config.toml
n_layer = 10
d_model = 192
n_head = 12
n_kv_head = 12
head_dim = 32
d_mlp = 768
vocab_size = 3382
activation = "gelu"
norm = "layernorm"
norm_place = "pre"
norm_eps = 1e-06
positions = "rope"
rope_base = 11300.0
rope_fraction = 0.25
qk_norm = false
attn_scale = 0.177
bias = "all"
tie_embeddings = false
parallel_block = true
init = "uniform"
init_std_qkv = 0.0422
init_std_o = 0.0422
init_std_up = 0.0422
init_std_down = 0.0
optimizer = "muon"
lr = 0.00547
lr_mult_down = 1.5
beta1 = 0.95
lr_head = 0.00912
grad_clip = 2.0
warmup_steps = 200
schedule = "wsd"
decay_fraction = 0.671
decay_shape = "linear"
final_lr_fraction = 0.1
batch_tokens = 16384
seq_len = 768
doc_mask = true
train_tokens = 132800000
steps = 8106
dataset = "wikipedia_en"
Each number is 128 + 24 x the weight over its row's rms, rounded and kept within 0 to 255. Layers, rows and columns count from 0. Numbers have three digits each. The size before them is the row's rms in percent of the matrix's.

# q: layer 2 attention query, 384x192, rms 0.129, rows 285-299, columns 0-63
# k: layer 2 attention key, 384x192, rms 0.131, rows 285-298, columns 0-63
# v: layer 2 attention value, 384x192, rms 0.104, rows 256-287, columns 0-63
# o: layer 2 attention output (transposed), 384x192, rms 0.0487, rows 256-287, columns 0-63
q285 088:137144132102156139157083180123121143127106102073144151097124118125142089110152112168101132113153139149103160166127101173164098135116108117101120174151130115137108124105153124086188092134122116
k285 077:125111124078177096122093107138109131172097143120133130086111138155108131153125076132125103146116108106121086139174146104173153116102114132133152128130155125089158148095104146119147129118108127
q286 073:132138138122129149118103130135131094167134164129119110132083147163130151116093137160129119109055136160119085132112093149115084108141061149099142122132142111136139142163111151095111158106092143
k286 062:122149152123143144140148120129152113117114130099119112168137113123141075156126120135171133108148111164140128082149135146087135123114102114092152108137122170151168125079120150140079131133102156
q287 061:138138138114096100052116131091197124130116127127135087121128165121130112182119117107092119130160122130164142104148145110098199140132132155138148160126109132090101122076111130099171118132161132
k287 062:161130114141119138096067138129106100150124120128141152128138153122145154098134140079123126108127155122123164125126117072088140113119152132128140137148175079149083101118143117150132157154144073
v256 084:126166155122133128063146126132111091147158145090111108160174130158111091098119100148132095120141123114144077139141188120126138126148113129116145123109114110152127154130113156141143135157149156
o256 083:160103145151086126183155181136150129132090139153127152106143085074119117149124114137163114129147093133152135132154134138126122123132161135123075182125111155140132125109127136104173171133163135
v257 090:098139117111106072167131107170135133149127155150115100122141136081147129143086133114156143163154142097158127100139143145101141133156122130096118170158123127112149143112120155117119102136119131
o257 087:132120163156136155142091091171150167155133142128143167148138101148089109112141105124111137111111111137128126129070116142131142116159137119116133148104110131114107143168130103179110139147145147
v258 094:156136166191144146156118111156127153124102129099162115146123124152096146143150101149127158147083174156082101086069109128126120164128132108129085137106124125094106141108118122138093126161120143
o258 101:147154114118150121103145119081133150116149097129145155149102124114124135173114151123128164145120079115131109125176130094111120149117089139095114146135104150141134129145121143154093109073121170
v259 083:111108113164148093091177121130145134146143088167111092118186093169131110105149159131125132136124106169127168168089071145127118102121136137110103149150091127139079117134130105127133161099135115
o259 077:156148134099151134138126168161163096153168114073132108125069156112140168137151088128133135112109144118114096102114133126147131108130098169173153140143166111100180101124063099127133114140139119
v260 081:144109084116114155146103155127126142080139085157132140117101093119136129115127128141107123120171100142167148142149150087125121071126119116149111126132096145140151088135139083080139157134157094
o260 079:074137126111164133140131110092122078139134185098130084122156120150143148106093143148151094109134144126117131139138106135146128137137134131147162084113138117141127111068114140131116097128086128
v261 080:127148137139149128133168105153132147140140140166136120112153161116124142150075117145124177155111150149116122077117105159102125150155153200166097155128126129171093106141135114148146131109112109
o261 078:143120166128127107104079183142109136139124128112119159143085129125143121088138181082095155134135152127144108124120084112157143146165083131111079133127208132126093130146134132126086145103111123
v262 074:129170138090099150132099187130105095145146124114188150187089090132106132133113114085130100091150152108148126141141109099104189100156117117123156100128111129147164124152157119117128125147141092
o262 078:120106124152154157143141186091126139103160161084119114068161161136155132108145080124117124164158118140148104147126140113149120129112110091135086145132133126142114104073144178122171132148133087
v263 087:117149147115117118101151138107098146109094145131120148148123140126147092112153142118145127104168113158142098157134165142118133108136163134161091138089166106098144146130164146122125147098082152
o263 082:123095137159143088185126129159113130103143118149147100136130168123154146133111162124159156136150134108137170096123130176139150150126152133097140131132101127156113145104140126111109076121104170
v264 078:132124143169120156068113123129142098130148116125099141138131142160117148126168145121102091158104110118128130096129118200151130137104106093069082115122125092109100149153097137156086151108144133
o264 074:101108110078146124174129167117174135116088072093132155138128105144115129127142122130101152121098144166118080160167102100107113149130128187163082138123154156088158110072129140081131145110144121
v265 090:129119103088112124113116126189128116124127162164119172116113161051123139145129146117132151129160130106143105133175120130142142127117125107127121164101151119182154118120165136157096111097125139
o265 080:105168120164118175116117089102127109089156115145125114139149119193132125119139109117101127125095149101129137120117144129131177130126171111102137093129115126083113114165155148162129137158093161
v266 065:161155142087122159115120110138150138160176165079091147144107143128159168135116121107087116146149126108134114066144170160160108098116100129138105147102148119162093110179149128174168126082114125
o266 065:117109163138099087122141164154116131106090122142096144092137132110121131138132166133146135135118176131140110119139079143121128127126118174135102125135149059124121145127167128128135165174134107
v267 078:124140144122117128173118097089130132101144119122097101118134138169081112116136148130119130129075124128128156069080112168166117169129127157157094127123143135147168137111135101133136119091139109
o267 082:144118138149163127111156086152111130156112145139132123169146119121106090150138151139117113139130114102101123109143122133123092099121113133106132122132110088102124132156120140140082094118118157
v268 073:145128138124112146118123121123093116138093103101072145154139089149116134160135085121101117097123119137129130095115127170126101135144104131149142172161103094117148076116114120131125150124154123
o268 073:087129115124178115140150102139140110153163138132138142099157134123153103094123125114139087145143097121143106140138100109133103132183164136128133103086148107152136191099149142118125134130174117
v269 084:150137154147158119124098140114129122197135127126119129128100093152171122145129174137149119136118134124142146111108146122164149146093086110177134124159138166159142099128130122124182135111123124
o269 090:130115135116146115087128098135071117153115149144106108105148154116123166139114115099104158101129119144103087123154131156147142110124136139107173096127108090107104165162139128123096090109099142
v270 082:138181152129092136129130143097136166107098132126145133144103133106131160148127119143135136141113169099125119091137054120118136131137131131160105157095089128131153146128138111107083098093155140
o270 082:142110109159141156085124133121134143090153111125114136143121135177172145085102136105127130123131135105113134148143144163091128133108086150129115119118167148133114097142165149154169112108097139
v271 091:134095086121072148105117181120125156116150106135131108089119143147154142125153106131097139097108145144134146096130106122150164128119097084167143115111138119158127115120117113127134162121110112
o271 094:115137145118133128137151126115069086114133139165136109129162108129141157109119130127120109143106136103110144104100133104122122145119073129081144094126108123107127141165148165100152060097115123
v272 070:147118149123123117136156173135145070115132144147107149125093144121075117078136149135112126120143127128127082122149171154111108126133117092101153158073121102133143134154108116142101155120135121
o272 070:093137123110125133138104140133187145124140117085147117162191076102112125136105101139127111123149103113128134162158105154166151129114158158186123098141121154120178087065103138166136155120181116
v273 081:109172116182126170092128136141158116129098121176090113132119130131120120099150153107108093112132114110106205163121087124103120130108122140141107112145124109133101108150158094131140138132143121
o273 086:133148129083123082143133131128096111120106132117132084137140140156111106133121145149112121147120213159105106145102125100140151152100108122097109111171165097096114122101110135117116142158096075
v274 082:163156085136110132099099100123083124117153139134111096155170124129137130132091159126120121116116119162163175115132103126138150138115106138145100148155131099198084075126138107160165144115194104
o274 093:106125174145137140168126158124153102112107115117119134138102124133137158130148142113119151134126160135106111131114123094164135152154095156077076100126181108088123140111088120116088112110089126
v275 086:123092161152133140161139161114166154101090130124118136116127135131139169144119122145146170122080145117140125055121135166159157122131139094144121124169120154135133117126063132166124134104114139
o275 089:158164132077120127060131142148108148167101124122132099158133126115109149121113129113114085118114133127101130124149104123099083105108111150164182113089110148095124147205166126137077157121132153
v276 078:108132080100094143141130122160110127091147128119111160160104121166098081140091130117152125137132118099189126110157121145100143139121120142132157082109118130137157173133102173130105131136117083
o276 073:150124145132160170148102116111131117161081156148133118137136142141117096075171159140096134145142140135125106122111147150109091102135132108092076157123134136118147098119172127071154106143128106
v277 076:131144169099106091083156123111107128128167125115144096157071136089122113120124135114140129125154169132137090096148151168099125139140138134096143159086150127125143142136122164164134092109138123
o277 078:147069113147110140152133154140162163094139141116120153114134109113118112166141096100149166153159088133147122149148121132132163115139129141145122153120107166159151125082124153103164158144170158
v278 076:103170121144103121148108133114121144151147081127138081161105094111089183124126090154123101142109120143128161091126112127133124138140150136129171126165126163103121099094125059137165115160092089
o278 076:149116156158122131124158115129124127128114165108110170096146145113144087089073170082132127117134105129085081151100136123088119107145048132101119123128126084134119150133145130146102078098164125
v279 105:114122123108125127101128127117123118146171092114138132128093118146119120115152142091103092108156103140089111131069131101124135139101143162135143109102128126104114121129156147139176154105114157
o279 106:118120099102144066116131121116080106118175146158114102102145127112155133164126095128142144116148108101164149132174140164159138076172154113166156109175138117132159144099082153115139088122145136
v280 085:103118161153150123118122181116132161114114132157102126115102117093123146137125164123112107122096158114093151156064122094177123087159182061129103126144135106072164105168174111132080151164107147
o280 091:135140104132117107084157107117101161143132109110156118136160117155153175138104109136103129119138122118130115152140066101117129133107075128117227125105128139155077145139110142167122109093126163
v281 078:122142136106119109100176158125108161110105135130104107129162128105122179136093160157109149123080140162165133101167119139158145073122151122132123163100132120148141108150138108134120121137136121
o281 073:125117144186086150105143164131184135116103114109089108143097133162107148117160134115178113120142154085099114117119103136114104133128068133125138116070131125092128112137132124115139150107130170
v282 065:179096125131129111147183126126147181098133125170172130124094130149118118131100123141154104147127112154177115107088131151105125160144159159094047114134112189146117178149107104126116095106095110
o282 064:079098143133110132130097151143115122132115129083128123160107136122114141144133156151136153163117130128123095072157119139120102112112104113175126161081152153105106097136094120111078140156131116
v283 089:074096107125154080132128120096105132170104129145149185084162112125137111139134172145102122108099113096086151148108084110128116117122127097122126148122129116138118100120146123100163141104178136
o283 092:110135083107139153114115101148145095133164098145082078143102144190134154118137146127140131140109159144102116138113143116163119126096165155144206096112127092124135130148090095123130092144086115
v284 102:098115125129093124124149128102128160147106161122144116090120138129118134112139123141128171106081127156116135097109115137144150123118122051152103136155151100145127094125140144178096135120163118
o284 107:150126105075127160116130167146173150158109155097129111165138122147086140149110138148119087162128146096125128160142112137106129110083113160143156132100123163138166126129123161073112145101092126
v285 091:154142127144148108170132134106144105148129156146172128113123127142167136107119078155110135144124146133157109138116109106120085091173175156136155125124102157107113148150110148061121127153168141
o285 089:137120124118124152079094173151136147132134091145129122109086140121125153088142124134127138094143143157122129117129121098141153124118094114169134111145150147143163130138134088142201171120116097
v286 099:139167137152138113115130132116088132129132068074126099142170140163084149128145144130136131144078171134099152154039118144171091129170137105120154131131111066128111136119125101115156151136158123
o286 095:126108098145106116123160134124134100146159156158130169128102137122139119144126116119124154122101075105118097132160088089146111163124074157104139151130177115152147117144088108147076115102134159
v287 083:138134133109150161046118170153115129133178131113108101138077145105115120108177107148138122114129137158125116182077152119165119146122104110160151115117147139131176086156127153160160135129132115
o287 083:140118109147113093168135122118098125136105132147161093088171160108154104172118084119097122176136082129137119086141141112152159147127141092119115130119076166145101162109115147104133100121110146
q288 097:147087134141137121156146100125110102101137150145136149134132169123146134143134169124118156098132121159119130111175128175135059122184073108098129132186162146151071129131066118095132154109068113
k288 085:169192126169114151146123110146092118131136105136119145139140158157162116156092130161073114173158119131080153146100107125125137129115120140101143104148175126128129137139116088158112155132138096
q289 081:107095133142107098125160128097080136131168106144135139117073143147077129112104131077097142125106132093174112118117161122119160133160117176121063149164155118124126129196112128116129154127107120
k289 104:149140092097139086153065121158179129168141133142163126096120111133114138129118141110144142108118107135110135152141130134186088107144152119119147106079145113138146155106133134088153101100119099
q290 109:133101127128120149104145114127113144132155130159096105143163158108136151086086115108072079106111166116127182069185132126120176135142113071083152141122113135144099110177141142137109103143110101
k290 141:118137107155144097131127165126110125158148105115146144145129159130130128123080093136101147149064166088133102141135093149132147102094170116147138119101142116127104161134137156130135125116094118
q291 108:109136111122122159127127097139110135140138137115120117168133070120086097132162146136147121137122101099115094116100100133104130127119147149132107166123147170148138121078123079186143145086144119
k291 096:141166099180145141152171153152117141119139159086140133174063141075160069126164098127133125158112116120165120101145123138155121157139124154148092133113097111109086187150096110123147120159153166
q292 094:146137155110117103156098140112128135144113143105120125104147158119191107181105114125133091163089110140144139102139127150098092111128149107118129104111165133139071131135168117086131159148120119
k292 087:112187119077148126129175143124125095134145131136147130149168151122122124120105082112107159089129119085125152142120135130127135109147147140122065154128123138125130134099127179151167103142114094
q293 129:147084127162104147105117129139121115081144144169128130145171139121184142100111131117110140136136122128119150091149114118158141161114119039125122107097117145138098144159107131139140153126148126
k293 112:140129158122116142160121163107142135148161138103126107120089159131117092130084073083141173144103131134156112137116165127123116141142159132163125128135130127171127126123109126110154143111124124
q294 110:110124152156083141119147106141157146101123134150140139103130171085159129141097156096091134135144093122140134083145141136158079175134088070135132138125115090135087147125092132166133080129121170
k294 073:162125147096121144146138160129136068115137113133116139141100119107127149134106121135149094129111198106170116127113110149119156142136150122142123103159106167157156110143187095103147154155112157
q295 103:152144129138122167087129122148170134138107135184124098091118147151164119179114140124127098096129144132142137115146149105088124120094120107110144112140127110122109134125125144154139143167178097
k295 114:126127095168147133105172142134099127155104142107098104133122102109164109118098099129126122144199113150122146122124125108136169091121124088108159132128160146140118204132109118156105097120113156
q296 078:134130081120141130088141141179154156126124136130126134159120144149167108167171054147127115149100120123137169117142109143098177142106134153098115123164183093133146129146104114106135126177139142
k296 078:144187109131118139135148087108137086122130142145144119114129124143116109070134132085117076132151146129118152116158133079136159127143109114150130102182134139110084124118063106101137154102146158
q297 081:150131154145127176133120077118145117118113068135088103135115150127081102111126148133119156135113153158142141117111197169150102168156109095134104107138123121102110137141114134142162119101121132
k297 081:110100180122121090134147105180162133161168099121128112108081139156158127137126142102095133171150110106164094119116140103144122126116128148141107134094167139138116082098079108126161111145115108
q298 079:120138118136142167143129112134110131126078151090124141118108140132105112096124156150149148101147155158115123099116110081121115145127131161159158146129135082140092112130128112124137126139151137
k298 083:119136161140134139124110094104113102133151084140102140103190120118146178133089116089123190158096088156137118152131140148077097109132124148137102124128118125129151129119156122114164149152139147
q299 085:159092160108124147172124158090140110081168154111124163118113069105151101124167136153130110123174091132147093097104129086175149124112143163142108099152146133142110119105143139185095118125119142